Part of a small language model's weights: 15 layers, hashed n-gram embeddings.
Each number is 128 + 24 x the weight over its row's rms, rounded and kept within 0 to 255. Layers, rows and columns count from 0. Numbers have three digits each. The size before them is the row's rms in percent of the matrix's.

# layer 4 attention value, 128x128, rms 0.125, rows 43-95, columns 64-127
097:094129089076100087085138112107164125165144111129072160182102099123148133126148114122115122141137134136096101155094138141150116117139095127154178151126148098130121112146158078105142145148075151
097:108150107145148139071062117118124078135135120064106108150118150174131129129166159161148115144135140100093129145135157142157158130144112125141127107105117122165115170119094117099122111108096114
086:129150123144145132113144140108121146158095145125164152074150106130166166108109118130116164136142143100074135172185107120151129130146152114127122137115177121108095156123127122186141176122126118
097:090131139157121139081122127158145096114160143077188125146136085075146152139130120158127088092135122107128158135115151138164133124115121141133154110103136096127086163116138101102140129132067101
094:114172105117137083184145115115132175154110134179122127132122119133142144157146141117142142180143132159128123109104103128157098109116111112114160129175169131115121125132079143120139168143190151
095:123109156138120131115080136139160158112104166118162137126102106153131143064090141160080135130146116158154116083114099162102100137120135120147161078100109122156125144118144114125152175080124192
087:134117168135124145118148122155131121131138155144110139102139115183080137099125131115120137107143154141129090125149104139120142161104165133118100122100125170160140115135183141116138111109107152
088:097128144135139103133100148110133138103096107120134112157091111110127148138114134099150155116115101136137144087132155163127151098143098123119143109110123161105096142169148126089083136178132185
093:091081134149142127117102140112116137126111101107135090155075097144124095079113069102121118145135105098111086115088115139109129166123128108125102127144146124112085145135169129131113102134122153
083:137106132145124153139118141135140173040118118126126102125136140138108084148153171125142123150179109144112158131136125176125109172130141135153150116125111140153141158107099097119151133167121105
098:139106129124136158123158128123110161105146158100145126085102121121147128109148124141085153159115096134172131106188128164121108117138146103125146083101129096150075122109151126127148111088137131
099:155134122072132114134149135121110140105116121148093124182097143164087148061167151113124115180120149131118094111072076128122090083129107129113156129092114129134112108159143153123122105122158120
116:139109093124125136121120156179171144129124118134139060137145127126147145126133104115143130101142136126140143135116107146107160139158102114103140184126090087151142129125086141090096142151080086
108:070096184119138107092136110106121118162165101159138162121135167128167109149124102170140203103112089116113137108141160127132137142117157118114094108150102116162133092145104148133108113106114140
098:121107161090118140109171115100129105138130165192167151100175127119125133132142115143133130122141101130125129058156118127117116142114090118067129130124108126122094086121107151134159127135164161
093:176086137091158091132113127122144130076090151072085098154112126134122104095140134154109156145130133118124155121094138119154100127138174100148127082129126137132158140138116132140116102096178163
091:118115101113142209113137144162114114137177106140161110157164117106135118141144149134114117133140144137134124134136161100124090139107104107142156123124147109145168108137145109139199102116080159
088:157143098121121149137081187169138129105129143113071127127092108100202161149153165125161139125141117119159096152170102154137120141139118111131137144137122089125152161132114103135166131148118139
092:178138131140120098124107139094123170094111098151137120137116102107149116125110149110137126102149099138167106116153140131114076099159101072114166106131159160071144136149134172116110147110161143
088:127147130088153102144115114122176133104125094134099090152126136100127137147125116115131140144155121154160108168143125115130081160154102107086157081094128140147129115116155115128176127144136154
103:124171129106127147156128170137157119112128115106167122129120126115140111113145182166139160131164145139114152166158130134142157140082133116168139134164148121106141154143132117136136106089143112
095:162172107143095135107113126173126136110102118105118108171124114127143121104097112122116098071138156139141128106167139145129141145073128128157139164125112143116159136108156138090120188125113149
103:159122157084095093115081138128135161138167130101176138140149115110104134146160152169109115128108100099103154147106121115137106157104097099129103108125131156161142136111107087163155130099114105
093:130150099114136135135122105173137127148160147138133121132117151140154115119120171133113155172150089117114127152154106114148122182156124169132128136159138140163120150137134142113143139114131160
127:124145109128124123133181107122146138082140105171155136167076113147092133141121099176124126136117120155100075095102111107113122123108150113128119125089151144107145120156145144160128150126101151
096:112200143131145127153168128098170123098172149140146131048123071096089115179130125095133137128149120123119171132136146112133136108148102106144150094152123160124134093108124162124145178141141129
091:134156174095116142143136137112130138144161074128091076095092090110126168130131080123081115103141109124108127117153160181139119115144117181170075157144118096113143082142118144150144139139122140
103:107107151103131124133079132142115102105125113182150154061147178126097107143108118128133154138117135177113105140133122122123105135139159095121128115119136155095149132117131110153092156143143109
104:105115110132099121148100125136160147150131139143104134129143085132098123162116164154157147092131111102145192170110151104133125137156140145106146191134077110110150121094145164136163157130167099
104:113098152105098179134100081133172125140124104116133174171140177106150126115112098095146145138152141082156106128110171115124115127105166094127082092139090111178122161135132133127129132144124129
107:153150098135147151156144153129139176155079139146167075145170177144106096127100139155143108131136107173135102130129129145111119125165098121134122164135118160127127096128089117121104125115140134
109:156136124126119089142138162125098145111097155136138113113112090139135169081119120150076119131161129166132134131104075116140100127111152090159092122116146160131152111170087132145123110204127110
103:125119085109111148139102143143153058128141166148159180119121123090165117153101111124134148061127128123139094137145098107140159135122151144176098091113090153087128146088117114130132171114137089
094:111144142142126144107116133134173121169152134117140116135156096151158111089109094160125104115150114143124128164096108096133183087093141154086137151162125082079149148097098114089141180107099123
108:135111151110116137109128147073122153157142113120166100126164133120141136109108175157145095139123102144130147156089099107144124151110099105139123097107141131090122119140105161105122129147087084
101:123157117122116143128122130139124125098102130144130131125117106077119104113138135185104106129090135123151098115107079127104124112087086160138093065084098155144100126154129131091128148139116149
098:183175111105167171103136094097126153103139162099124121141129115130164175157073143149137121152119134133123173121109122151094141113157123156109138148121116132114140133133118118100129082143103112
114:118149167137158148123152115134158150125106092165138101117163124142141115139129129129110116089149175118093145175151144169134091136126188144120134146135119108098133088169120132137151150152138103
095:132106107121067140199130108147100099110123120133143130116109155150095129112116105109125145136135125156108088130114150108127178148112147138166104135147134147172179105111117137146177129162146136
096:133115117160120113117119130123121130141142151098140085133105160131131082124168124123148117162135111103123132169090139111180129112156143119133104124091100074130094164084111155116147114129115105
101:090145126086139142096139133121169141097106099164111119182138094133119106128117117119114121111156178138145171156103156119137093117135154115125147123087134113151082162098152165137122115117130132
096:114145142131114178078116133168119117155129135088190117126106160117070123141102111131127091152140132125147106115114135129087129156122142075108106122143124121136143093147171183147141155102135171
089:129183114107136164121103119160132134119084118122105144122091141127137097129131156132146155172120129154136141103106117137088162129112159181110185161125132142161093171141130135091119136155144162
099:080111149102182125118150130113109144126123125130137136132119134143151120080104203106135128167089121120124135146123115163128119098126134114116165091115123114117186123134111141113130147201125112
099:075103161141128107121125099113111148105093142151144101138102150108137102093154124123134170151153164132081101112134123132166096149177158114137140104133145167149098109179109106120138120107150131
092:078123109108108146143133128140167181106114123146129122129119132151124141156092147123140089127176119148146097137116090119125133114154097147126126116103158137132160153180117128138158152134148158
105:157148122132129089142067148143145092161114100130170127121161088104137164127116104100129125144171144126132130143161115097135179137148112161150114140139119140130141096089120149149148163151139132
094:138126187097093146106175122128070137150129139182168136073118147097105115187118125088120105143124146119167140132138124125133095188096121115116117133142139111134174101145134137108139135132119141
098:120194120132133146119138134101147147128159133158175212136153153174070111153108168127170123115132150102161119137104090116130117143133125150143118107104144148127104135126102100104150113104121175
096:118147122125133146110111096087147130131173083113122128125122145147138077089131102141128139097166105089171109108090121097155139157124131110117109164135104152135100145127144104129139181176076122
098:124148134149146101102118168130091078214167125103132126110123122091147143128140090132162100079154155146131110139135111117112160167096109135128130160150104121136144111134110117160124160138149147
100:174162098107109125167157121178104143094121127124173135134127099141143167121167066118118135091142138174089139099092107147122143137114146137129137099120111154157101085091117114148106128103153138
106:122146084122182159121114113143165178131150160113152118138137131156127076153134122099125120125134107117110141129130171155082112155053133136179119066087173115143153092175114148161119137140108095
# layer 4 attention output (transposed), 128x128, rms 0.102, rows 43-95, columns 64-127
123:174142106091105116193180143098121138173133141117158138099114157127136150113109109144132137152120094130144131108164110088165150099124172119110101126099112092109133130142115127104152162097093143
106:131098145171110159128152098138115097120145124158139133101124125092098132121153135098154140162149133144176123108155108134142131127128102136138142111124130128133098095147086155134118153117144173
104:102101132138148134158140091131109120139135075102155086155178109117111088134118136120111161120136109110171131120112123156137162117126160136130163107150087114154169167150134129169114173127102096
103:119126141149098131158100149128197132114121110162078103115115162138115165128116088131109085136115134138146122164147107106123143145116173079150094121124107129141109110111143159175122152094107157
108:157143144136138111113111125130090115086127113130145164158139118132116123112152157104179124126144124106145122136106141137097101149093098132198149135150102120112185102101151172119104131153156092
108:128109138145104084130121121125089136150086102103138154123125168123145116107113147152151101132109153126110128107156130092143102124116089095120133137147165160125125117123137129128100144168132137
089:118156099164140125115140127136125132133117131117103128131113120145118125140154165120114171157112150185109078130141112108131143115093109103186157142144096106114155111115114154064103123124130130
107:119135164157146109136126076151105112139158113178114117120140098121134146125110127110174119157132095142118142125132118162179130111129130156175133118145161128114127111124140109135149123111128088
112:146117165151163131153138123166146100108119124156084169146124140102107123091132148120140148122124120151109110133090159141176157122159155116118132100109170104158106114130108127145134095126113149
103:129151161111106133111113100135124101134122115128123142124192161109179104124072120106124109130084103151150107106154150149175136108125119130138125115151147089126116151123101154151100088102137128
095:098148101151111192141138116165143149129105144122148126125136166189135162092130114114123129143186121120162157129125131132154128120150141125133098204089163144146137139110167121132115140110124123
090:133126109125120151131174119136167151087157156142106114093127108130124122136155086169169154117133165158151099150117134098092126095112148167100144104167129134122137151111089103096135170120145120
111:148138107118126136153085099115144115149129140139172106184112106133081139148117154110138113152155115134122145108089092106140097157143112145176116096090136104152146122115152082158100148117114152
109:119088135116138099100125100144119157112073121085112132127132056128146110085167123098147152134085134121122128113100087156129101134125100138131144152105113136084135146129155102090142120094173089
107:123129187126139137119121119119118143128108113118141102164155135093138143150161109118118145140135127161095139182124145115160104151157124153174146089121143151128102132132179090125119116119138112
111:147136108125118117106148131192104131155140108144088079150184132121175098106113146102141118111149160132157104131119105121131075111120124119119093155144121096143130128108137152129099150117165105
113:137168064099132147116133164131189103137137117112103132156112155118115122137087092162151126137117081083114134130109153115119132159121119131093092111136108118124134137104106168157109119135138100
112:113154163086122103179112102108156119128143137140156134156098161115135171144119122100134090117126140098126188147063134098137124129098161125108127105101117091114136108106152128145128156125128141
103:154140120162124114132118134097168140159172160155168151142139141138180128125145121150107114117123110142093104133121102133103144129089112161159159161121114154159190135125138071081114189129105131
106:126118103132108144162126105146123129170103121084161129106170141168139132113098132161121143118134167113150135161160141106135118169111097127180114161147084134197107110144148150156088131129103109
108:129101118143108134075154133144108144112113140103095143130143111133111145148130110117102111137102118141118147203130149136084109187128103136148112125136107123130171084090111163117144129092086166
082:127162183090141090080133152109157123143120176134090155112116125125154111081123139149100107132135136134148101099120114119090081115169077103152106129138137128133108119097141117129118101165119143
104:109151135111130132122146092143130107095128131136125108131129117133129109131111117121112151099085164110141140128108089145150137122143160067138103152091127070111096102072141138103175110163113152
094:106154118132178116093131169117161093099117149090098102159122122116132130149125133137118136153130152183141134098082154156126125120099098094115117119093109126109140132146120093133112107078107129
101:139145146065124123097116171138092148109110143117072139120127143113129094127135101096180124090134111142110134122159126110169114112119103131133126153133087058164151121102133103106125121143130109
092:121128113162086146136105094095154087090089161172164171177142154122157152109137104136110139135155132146141097126103140157122096104133101123130153136138097134105135112143122151127141096144136153
084:151146117130068111100098114150197128160077149102128136104167109128131142116109208152117170095132112134152080135112124108126122080147110113123119083147113115136152163121121108126108088103115129
098:164139077107099150137206107110083133144146140076132132141111129141149102117130142099121131108151098116103166129115113094136144180111097135117172127162125105075097173112138150114106138121164134
087:114153109124130164104149125101137082147124084151137087118114121146173113082129150124142142126156133144101104076117102146120106093101144097115157127135142107140120138112161117105123120127143115
092:101168147170091086099111165130127120114148126149149095086122108135138128122094107125131106146114124133094102151110128153117145132126124154147131160136179173094134079134140149114147136136132097
104:110107130066140135111103179120106133128118158145111149158127134094138133089133126096171151158146124112137146105148107094165124138144073135152120151127091105108158120141194140111160085154133112
094:158133112052171138148112130111156126146178128133096150146139139131161107154142115121184120139141064124146121121153110139156139131136148142131164149139121093144103147112130151135120147124130175
096:142110091106115143122162134130118176084138157090112114155105163151096110136117143146104102151122080140122141142111149153111152144128101101137126147144192068177139099120178128132104073119129147
085:125126116116138151093131129129124119144116095120135158131117138131093153114170101117117093094141133148154150143137188128135117096147124064134142149131174151152150122150124139134100108140137092
097:113100112145109143100134070116127098096167129129142177106114129149093113123164040086105155090124107144128122110165109133160149114098143100167117160118146103110147072133147126099147143127129153
104:163098108159167076083094110120121120108126119123113136184154145103161109078109092123069136139145135115142130156105131144101159148146131116103119143148140103140156120108161102131094115135171158
088:092097101133100152160123179092122125113128113124126102133139112122126118128189168103131164128131080134144102134137160090116123175095168111145136165141118149133155112159139094152135196137156135
103:094135150164109109120150118134139147114118122106144178100110109150106162143152118111173109141078119116122072091096148099108141129123102130125103128126192158135090150094134117121128122137093127
091:128145131127141115133181139077162153122127137128150123173086149109132089081109098134136147133128134123135145122073097125145103123118109120151163095137117102095130112124138153120122114146125132
089:086106147138113142124111082151123108142101116116160152098166135134095126178137108135144134137142132145119094109138168117092174109135098105159144110153220117138157118129136146141141146108095145
089:158165157126128155098120169120100094138095118118144084109107099126156108143088120150123148108104182136151115105111142108103126171138128155125159076087123150125134123102123074159161152132149116
089:138117124109104121188153126122113131136109147148130135138159118104099149104139156134135139120126105133099127113193160157164152072135118129131149155180125105129136154112092111121120099121101154
089:140090153148119170146164154135126106108125101153153089137110145102112129103081105167082134083158143107118117149138147116145169100115133137139093118104123153141136136190110099146127145121153112
096:183097152166134094182106110157130123116139107136114102112149164147100130163118087176118172096149128111105135101129137135122157143116192130140122133131151135125123122122102142129146163080098140
105:173107120092151060148159146145110149150135095113149125146151096134103125125145123106154131109130149143112148120149106104142129174086096157129116163151104136114167135111104164123142168151089090
087:186111146121141119131171137118089136133160112156087121125112127103108143105142090193133129120090123143159164132155112115170115141127161139141093113108125142158128140118116145128113094088119116
109:101134128124114135073149077075117090112121139139113137115107153173101145144148123084136166117129109152092136134109119145150108156104144093115166117134124145142158123151142111100094161124133129
104:134072101177095102125130110112112126122170105120106132114125114117130111085128108108086134127122128129111135116133094101137155108131127167129157105134087145129111130080095113128164122154114168
092:126136138130155139103152139130110108120126157127080086137081137128109108134166156096145103117164140157095158102171143121116140085121083105106080156112120135162111142090130131134137131123104133
097:101131131165126131107120152090152125093106145114122109128147140144146133146116139114079128123131137144114116165099135132088128132134138150097158121107111116115099099119135129150113098102154125
084:114151143076116092108158134160125177103128136124136130149117170150086099121160127118122147120120145127156140120118129107098066144114177102074088138123162139097132151130143145109139127139162135
092:098162148105124161128153144079106154152119165136152090103123132116121112146103098166160146102116145109130172105127153111151126155125107117104143124093133132129114162139115122128125120106152076
092:125126119141086131111129108122134139089130117171146158093146111108140166115136122139110150141121161128112116144080113127165106188132152129104132127100121155146130118126150142099096107143184130
# layer 4 attention query, 128x128, rms 0.107, rows 64-117, columns 64-127
097:102091161143119137149127114178145094164108124130139128155086144141171094168129104097145110125104155127118139138087152100109150130128106133135094094119173151161074106099158094151113131083114125
083:155118126133153159129131104127093138103119127117080119105126118116139144147151165104157138148133115140157143130161144119146100098149109137156119125169117134092076093102133135107113127144130082
098:133112079109135089118185123110123121112171158169129164159125120136096155168105160135127103089152121154161118170105111137128120095130095127138149144138111099131139126132109145094150166129122115
095:116126115095122122156136103141125129142139086110089115136118093127121170158115146134089128116159073093128088131108147156140118109171121134099110184144096116089100168145120125104123110114150143
107:130102164125109104120136109146152110134132107076087121127133144122111126146085135147136099114153086116112121119113140123116057109104120097140100130116130140094094116191118147134118098158174064
095:142140098117114108165104115115137119107122098165117132099105132137129128126092094129167137135086137141126107114158110090106152141132135111144120138126186150122107133120099127097124108128182152
112:084075115119158121141079134140121126127106134145127123116152130132134107162102150124103083136115114158138160135152112153167107145121138121112135117144122090142151064110077104128149131159086140
108:162115108130112124123119121115098108115134171148139116174167107114080099082097125136113124089194151153143100148110125124133168140092122134132160169116106101131155155105139151145155166110177139
107:079183141109118162109140106090126127150107165168117099115153109192079161127151113102098131127160149102151119132103127130119121091131101124161118131116113115154105089159167108119130106130111118
082:122119122145118136145089139161162118125119102156133127086137175148138119196120127116134114138166132143112145144096138119086110189143115072129104098124139175139134161105163159136123117132107127
131:157161111080114117119134091079134110187163121102134107178158070121120161104156097105118161132155100104112185150121114105148157109127129125144140159141082120109157142074145126130159114107120100
093:106158100108103109148134120085121108121077144169102128121130135158140134169129121126135126124145143101115117079150125135176141129084097162119137107145122107131109104171091141112115143170133101
133:079142170120145159134109168150106156112118128140115146107140178166126102131100151122152104133123153109141080075091127155085135109101144134117127113119147110121139125157121108126121131127119127
117:106200194106115137105156086104123069115160143115163143134157119152116149137175098101110153139132123109124149151090106127093123109132110120138155160108097105104125136109153148115136145123147100
118:149113070138136118113102176143155162091134107122091112126119106104092103142118153118118087146103162140129129135115121136110155191098147161064160120123159135137165101121121136150103127118124189
132:182140138110138112157124113180120107147121127138155137175138120079150171132160143114104123126136092108113147137090099117125128139157102147096131171137070097092105150099138125127138148125171113
110:088137109133131146125162110091111133080128165127092132134104121098182122129142165084121121139140130120081138153142147172140150126159088124137154122100127121137125114117109120098118101140138134
114:147142118152112154143106132084107138071177126128072160111130132126129087088104153101101104140126127091133130171127122171113147115133144145149127101153154098110117147142143105144110109117135153
104:150127120079118124117168104115098160101127145129164149097157126152113092145093106157178143139110075104133097119098145120129140132173119117103077134109118123123105117159112157125069079132145163
095:095156125146155115167122098123163099174142145124128080128134173132119168135144130142089132152122169120152110112088096135134162118179145151115177160099159155130153100173125115115110140130130131
092:096166152113160122150156107126144147134108125128132156154157108154094137131167118104112095141077127139123134125110096104126149131146152133140110131114127135147115059114158126113091136137144166
102:129114143115119136119144127101149121093148157155142125117112119132076087158131136131116092099162133127145106121149122176067176112119127185119180103103072136113117139150141109115088134075119139
103:141119131131107138100151108148111175078114131134121129097075155141136151110143164145152144136159121099146107120144095103122162123108143150134139150130112103148136119110147142131157104091163147
119:136176105130081149094153090103086075162115114092118102142130109135135168137150112077096131113172187119132167169102140148140142128137141087134133129125131100107118120122145167155130120156172113
100:154094109130181124123138160126138149116108128145164131069092158115117137139119138181127147133060157139190132114143118112082105164108131140128139107149130167089158127122079165095116127080107148
099:152114134165091085095125134113153142191080156116113125148108076157111138133102146115140180116109112101140139088107125142088121100103148125170126101137139119105157128117158147181123188090168153
123:131154118101103141101150126140139083085162158122137143137132093135118152136156103126110150146130106114128131133113143080137091139155172153116102152110088104110189088153141127133087169129170103
111:176162115120067120167107113162172120137106099110126140153126134111176132103149137125124106161117072126108118131110117175122119176161147123167158112148131083121147123128131139117099187155152142
108:118145105166174140118083122105132124093096095127143163118113103095137107136108133131171087137132093107115179098158155091098135132151159088130125122105170155111128164083130142134140114103092113
100:184152157094099119101098132136103105150146144111116088126165130112118147122112068150110144110185159073134136116128173095103098133121110133110061139133096113122126145119138148139114135098159069
102:102051132096169070131130120170145116142128098135123145127130134172128150175140135098168101082083093138136105142100128129135138166153142101141160133127135091118136136121135122090155156155142160
115:133163092124096131131098158084108133135131157103129084134103131140159134124103067137113115075167165085148131145113124166161132133109133135141174088127128149177125080098094131138133130127110085
125:107123131149159120124102113121172107126089120101148130138125140108106142177096117121141115118130105118092123101089102089110130124121124117162100091131139142109124149094134104113133138133133096
125:191115120152121117101178142172101158117134097110097146064066111108161140156136135134144126131109132152142128124146109141104152134098119148156116136132129128135119104133131125133127092083150155
098:162116090183109083091104135143165173141097093083104126124091105112119136150071079090121116138146124119120150122115120098103133146146144115138125113129126127157106173110116102116098135159162107
102:145120123130120124107129134143110138101147106096126125099073118134156132131134112094125107123137143149151106149136127103136145109095105149120101150129123113144112144173134117115142088068092147
101:154130088141115160108152137158140157127091081102133155134082134095111109135145120164156085113121132118137098115111101124097152147096147118129173121130167169165110142146168110111126125140097153
109:144146172051164148180132107113110091104135154168128107077117106157128099115148159110121142132149169106148118125114138124159117109102137119121085145140131100147114107155165164151144156132125140
109:128140161056173147125126129104103074168110168173115130124139162150156143120139144144139111112124143118119182137137138161116093092119113137127065140142098128091155108148135122116137125122151099
081:093104125173108130123142079105120107150126186122168109153147158151119134096123114134170129155137123123100116103103124109158146142155194108115147126055105105114116109123137165101133144099145131
088:101128146147122130132131120112183140106099122083119105170139123102112151136143110106119143093128106119104119130096135128135150135159100109119147108090140126129118103089152118153116164128134162
096:123112117154131092113099143148163162122163079088090125170113120116147097119121134108096112124107128143102143118103109133115174186100139098101159111114151150137146161125110108129120139141101118
094:088149087138085110142139114151154141109121107099145147123150100157114087129150088079109152132100127143106148126123088133130163163119137154144131136125149152156124130132139135160137133133117149
100:119138102179129130127132169141154189111129115129104132139068127122133101138127146179128107138110136145132099141121137122089117181144126141084177098113157163149114121125134117126157123144127111
099:106123149108112098164116080091123129114127177148133158113134124166144144103138110098109157115127104140156123111138123150156118106135125145165083150129098096099141125162133157115141179064146149
094:137138089170149151116138133126158129159124148143119160091113140145121108177152139165121125163099097130164109112102123107080119127099107162161182135172165135159146091136131122118111136132120173
125:110139119149123133125118115120182107089127093124131135120118126139128103156122116090133099134058096160140124116149107120094163176095116127163181114159164152132137123150122106138119120149110125
092:141160159088105142111128100132157119120113149139164142138157158131123165134089147076074097135110119120159079123121110143106094096117115116106140153137111148129122122105163119142126159122159147
079:109147104162134166157129154154145115132099162164105127101179097110114097165089108096113100119095119155090087161110133147106124148164097141136169128156123132145105153117204131125166135131105126
092:096117130128085126115119123140147116139101122148170128155133141166120143099104116107109085124145090105144087167100098109104117106126091103124118154131163147129133116127165151122097169103136153
089:096114142081093129144113124139161150123126155076103130125181083126095108138131107094147161103154102107089119138128109089118104108109129125119131143135097099083121130114096161113121156127140125
087:100154128158123178163112155116089113140113131087162138148116166114180124097136119099129116083103113153143137086141106202130144117097123175125115132149131105129079088151140140144113140128137118
086:145124076171110116162129123079112117150087134145114130164146126147125114127135135123176174113128118115134146108148111099108165151111144145121173119119165118137135160119080119104140173177092141
098:119162103102116129162131135136130104142128139166122103154138059172137106111142115129140098083121124117058141122155124069154146158127153063138111115134169173159124140106086112152144130131122094
# layer 4 attention key, 128x128, rms 0.108, rows 64-117, columns 64-127
082:107167102104143150119175117118111133116186151121123046132158155104100144132168121109110113145163111114133141154134111153109091111086127096098135138124098128138135136146100134142127121087137122
098:136155105140130133095119115128120148148146112126132103125121117142172121105159062178125094102127159155097149107127125112110121149131106133133174122125132137176139171097129141147093114109132092
091:152128137121135132137115131141123141108134095131133122147099087119099092077125121139124146089115129160082115137146143115165172143105174167109120081121119157138123177132139118115119133095122125
094:122124127142116086165130113142142095159119171145130115131142102135135181126113125112139132146151135075164127118131138117106100147143144088110091088107109110139170148127116131141140127163157123
115:144100147148104107122156107113133150113084120136163158119162139109121133133134112138095122123097146159114122142117143155180131124135093119142137116128125128139144131129063109145137125167119151
099:153146178116105106129149114118131126111113126113148108084117137161140128122104136124091114153099134113114142107147133141124156181120139101131133133137143163098101166161122122114128096140142127
114:156153077145167127115155137173140135110144124110138149167128093090117147145143125175100121153104105149165101140128113073127102114145140142097096139131093109159075139122157124125156061130091125
109:102136143130120137089125143123119089165132130114142126140169128124169136110123102134140125130137155143147097128163133167195085116154155076104113127127119094174141138129112124145111120153106100
087:147116119122147086145104109152114110122134092116087141180114150100143123102142104146162121115134110126119129146111115116183152135176115157106118118135110100163148108136119106074123107137100087
090:123122131141126134112138118094126121083125109133107179093116137177112089146130126101122156130109151134118116114180147117125142179104101142098143152153170155128143122189086106117124133109123146
106:119103147131101107091125154139097135115157178138140125110146152108128176140154076126130126108184120153141135126140110115114096082150170103184124167077139131124118115119138148180102167130144101
092:101107092136133109156122122132137147174102100184135126145108108126129171112132117092124150082142100112101140092137107146136145134189116133152093112134093134165137120090136138108112140123144137
104:136134121146149139179159130167124106131100110126123149158112114158107137133127136112140113114095136087143106128121099121106174143131102160146100154129133076120122152142162104082144111105091123
127:142152148131093159100137159147125138132163149080152137119108161145137138126090092150095072096133175133163122158098060113147156126085104117099151124124128123151113096155119124144147109095118107
105:129126106119107156110117186134124105172153119117101158111114144112136138128096109103132121074115160140139139145115139116069124135105138139109134141176157176092178140122106090130123104135127133
136:115107161096146151100111085088115085168117153095155083118184103162113169144139123110144139146162120109151162157062160128141129101149160144125144128084092109131125116120132155137134124144139133
106:166159126100140135153099152160112134160116138145148145097109123137118110127141146115151091125149173144171100153140114130131119116141108140104078116150090114149142137159122136115138136101127089
111:215128149069128137105153163137097135053121152137082136107149116094134147124094107171110123099127115118147133167155151158123126112105108117139150093145125099127149125137122108131096135156141143
107:113111141116139112125136161175123132097162086123124148109121117139161102119127156127112106107105111124151110114169158173148168108134105147122111174121160093118109156102082105142134111081077103
094:141147084101120117139140134124172144157190145096161133138081109092130120102099108151125123146144145141135115114103138099147125124086088112127116112130102143103156105105112122144099102148128101
085:118162138112117135130137074153154115117138136136099135098124117119170116138112130151127138131112160131139071081121119110143127081094116095112126117098121144169106168156166108082133163143132092
101:130135152127076139113154116162150173145156134102127131180080117140139129108154121109151128115116128121147115138121116173190122177084138109135136105137144141123132135143114109126148138152141077
099:137109162090199116092131139171084128116149156135148151069104148139153135147087132161151117162166121155140152166153102127095135143174115096078116122118134149096152128133135130138145150125159107
109:184157128089157149135142169100149155122091140170131143133142155154112100113076148145105093113172152106169133133125132130133115145122142156098126081117145112123150091176130114147107122131108162
090:109100115175150129071095133123119121155112114105147094135131112142181088155142135157186126136148142139092163137150185106156104139107140142108141127091147154100115128111119095126120129108110120
109:152115114163081142088119138126149153150112132155146105175101157123137142137121122120156109171126131152108176151105100143090149098101165137103112134077167171133112132152136089090088116096139151
127:109106137112143144118166086133136096138095168103112146106168098157136150117144133134104141148099152173154106093143140148131077096130166086128090136083141093125125087156159137150125135137173150
126:118146125121124141148151105105167119140096150135155082122127134107135119094144118125083147140143101156148163088136128119133086076130171122151167133109113101134132084097139173129131164103160177
110:139080124158124118171147136110118182097146158151096104138105146171119130157068138124104158103130133143160129136179149107107161168151131127156138154126157156140156151117134123151110135140114124
110:111077141120131148124137125119154119107091175090107130155152156159110195092130154132115121122145140113109110138110145150127095097136168138151125144117161143099117118121125133193136172099146142
122:105155135129119142140110097099153087158121137123135129137131110096140100100142111107126126144098153143090156104117111157136126119098170122172142160153138129095129125143141125153138147112140182
108:131119155143161144139104126102170114106170103187120153122134138153087136118116150147119122130193135107133152097110080129092101097187128096096121118127126136139147120105146108139150153123143112
110:136120108137151114121103076091130097152101139123099070168145144116140123135147177104112137121138098116149118145145120134129113119144123152157115094107105073101106160100159160103134103134118137
092:149113156112119122123099153102141084121129138107133143140171099101106151070106105127128125090144071102142141126120089099113140133145147159116127131148116100078142162112098098132099153128136128
087:136120119127125100152129142102132108119134163128115161118112110123143138131155159174128145103140106099132108159146133099131137132109115118142141166128147139080162122153122100135169132075156109
109:118114150115124111163134170136150163100143094143161155106144102154111128192125129131130104113105108124113146117094128102116136153144165130129122084138163158121148099169134094171094121155194112
104:135094126107135124139153168140108119084171138128131179111136087125123130114150115115136125116120149137120129119094139087107139121118131157077120147128151162114134128145117075171110132138170135
089:123140117125121145085120126090131137154147135137134072142145085116067084115139143144145136114126144110123118120115113072151122124143126109170121148118115164109129106117132093126142121167145158
106:133132132150132117130137094127083122150090145124108139156125148066147088111119134143119155133170127129146121140142125141162136126155132130097128151115083092155119141069111143098122111104081127
099:142132078157120134112122082121123102138105112104089121138154149120093151104118161118159124150115105136125132124131118134142135114107142121132159117115129143128130155104133151079145142117081151
106:135137096153121141124092155156120135129115092133128164123142146090137133153127132108138135119130085115108112146146115106107141160132161119108169121146153146117154185103122087075109141143107148
104:105109095108112141144114167135146122115148096107132121096138144165124131162134131122121085109105135117115120119090144128075140167097131118119139130147140145115157091158138090172090113134172137
109:136119114145104115121148166138124125113141118123101180113131145140078141175127133153145103104128103137136130110104143106113159151121158109090162070133188147142125122135117096154124117144132122
088:143103079095127112137088156123170118067162093112157144117125095142096167157120140114110149108119093147088145084160124098091091119099133156163114115150151163127179144128142109145167133142153124
079:109113151094183120133141093138126123153101159126143093124142146158106138133091094132104134158143147143096136116125154106144136078130105123131135138122130080117131076132151153100114120129127124
102:136109160108133116130104167136137138106156136120166137137106154131123123166117132140116076109128156153136121144071130157076123120116171119087129117103123126148158129102155122169102110160151119
138:166102132134137101155122207157113139133141113114125144150100145114129121103080129148123111087142148101126112141123153114119149158114152141101140113133158136138181121128118067173099123154150120
156:137168109116104134113165059115131089148142129115141136126146077143123116144190122094134169154100120153116137134160142150170109101152121134166111128136096103125103115129101161106122122128093159
086:125157119136124105118128091119174141121109142142110152107157124152130142142126148128132193121166069133107136155130144137145133131166118161158130106173139144093146098078096109107094143111158173
092:154171114112144102110153097134100132111135120079151121142161073134110128136151089163134133073156143118128149103137096131125157143157136134147133132149072144189127113120142125114126165159122122
087:128143094140104156139167111136138145162115141114156165115183134153137173091161140108122149104143106136099131117122115108148137093153082108151110092146140127170131091144121133116156143124133131
090:107136113090129090119103100164106102143131114143116151178109089123111136134120138106111138101124108186119107114108113086127117127125154147120157140120150146173169142071144101144142147121105122
107:071133157158132099176094130198114137103115108070141141116131153093127128145154123102096096144146153132133136131113103157109160097151127125099135155128082127188137120115112169158098127111118125
089:131132127161078089150094107180156157139108119055145107143145194113129109146157127117148135083120158110120120111137100137129148109140099191098089166156117129096116104127119137087113123155125154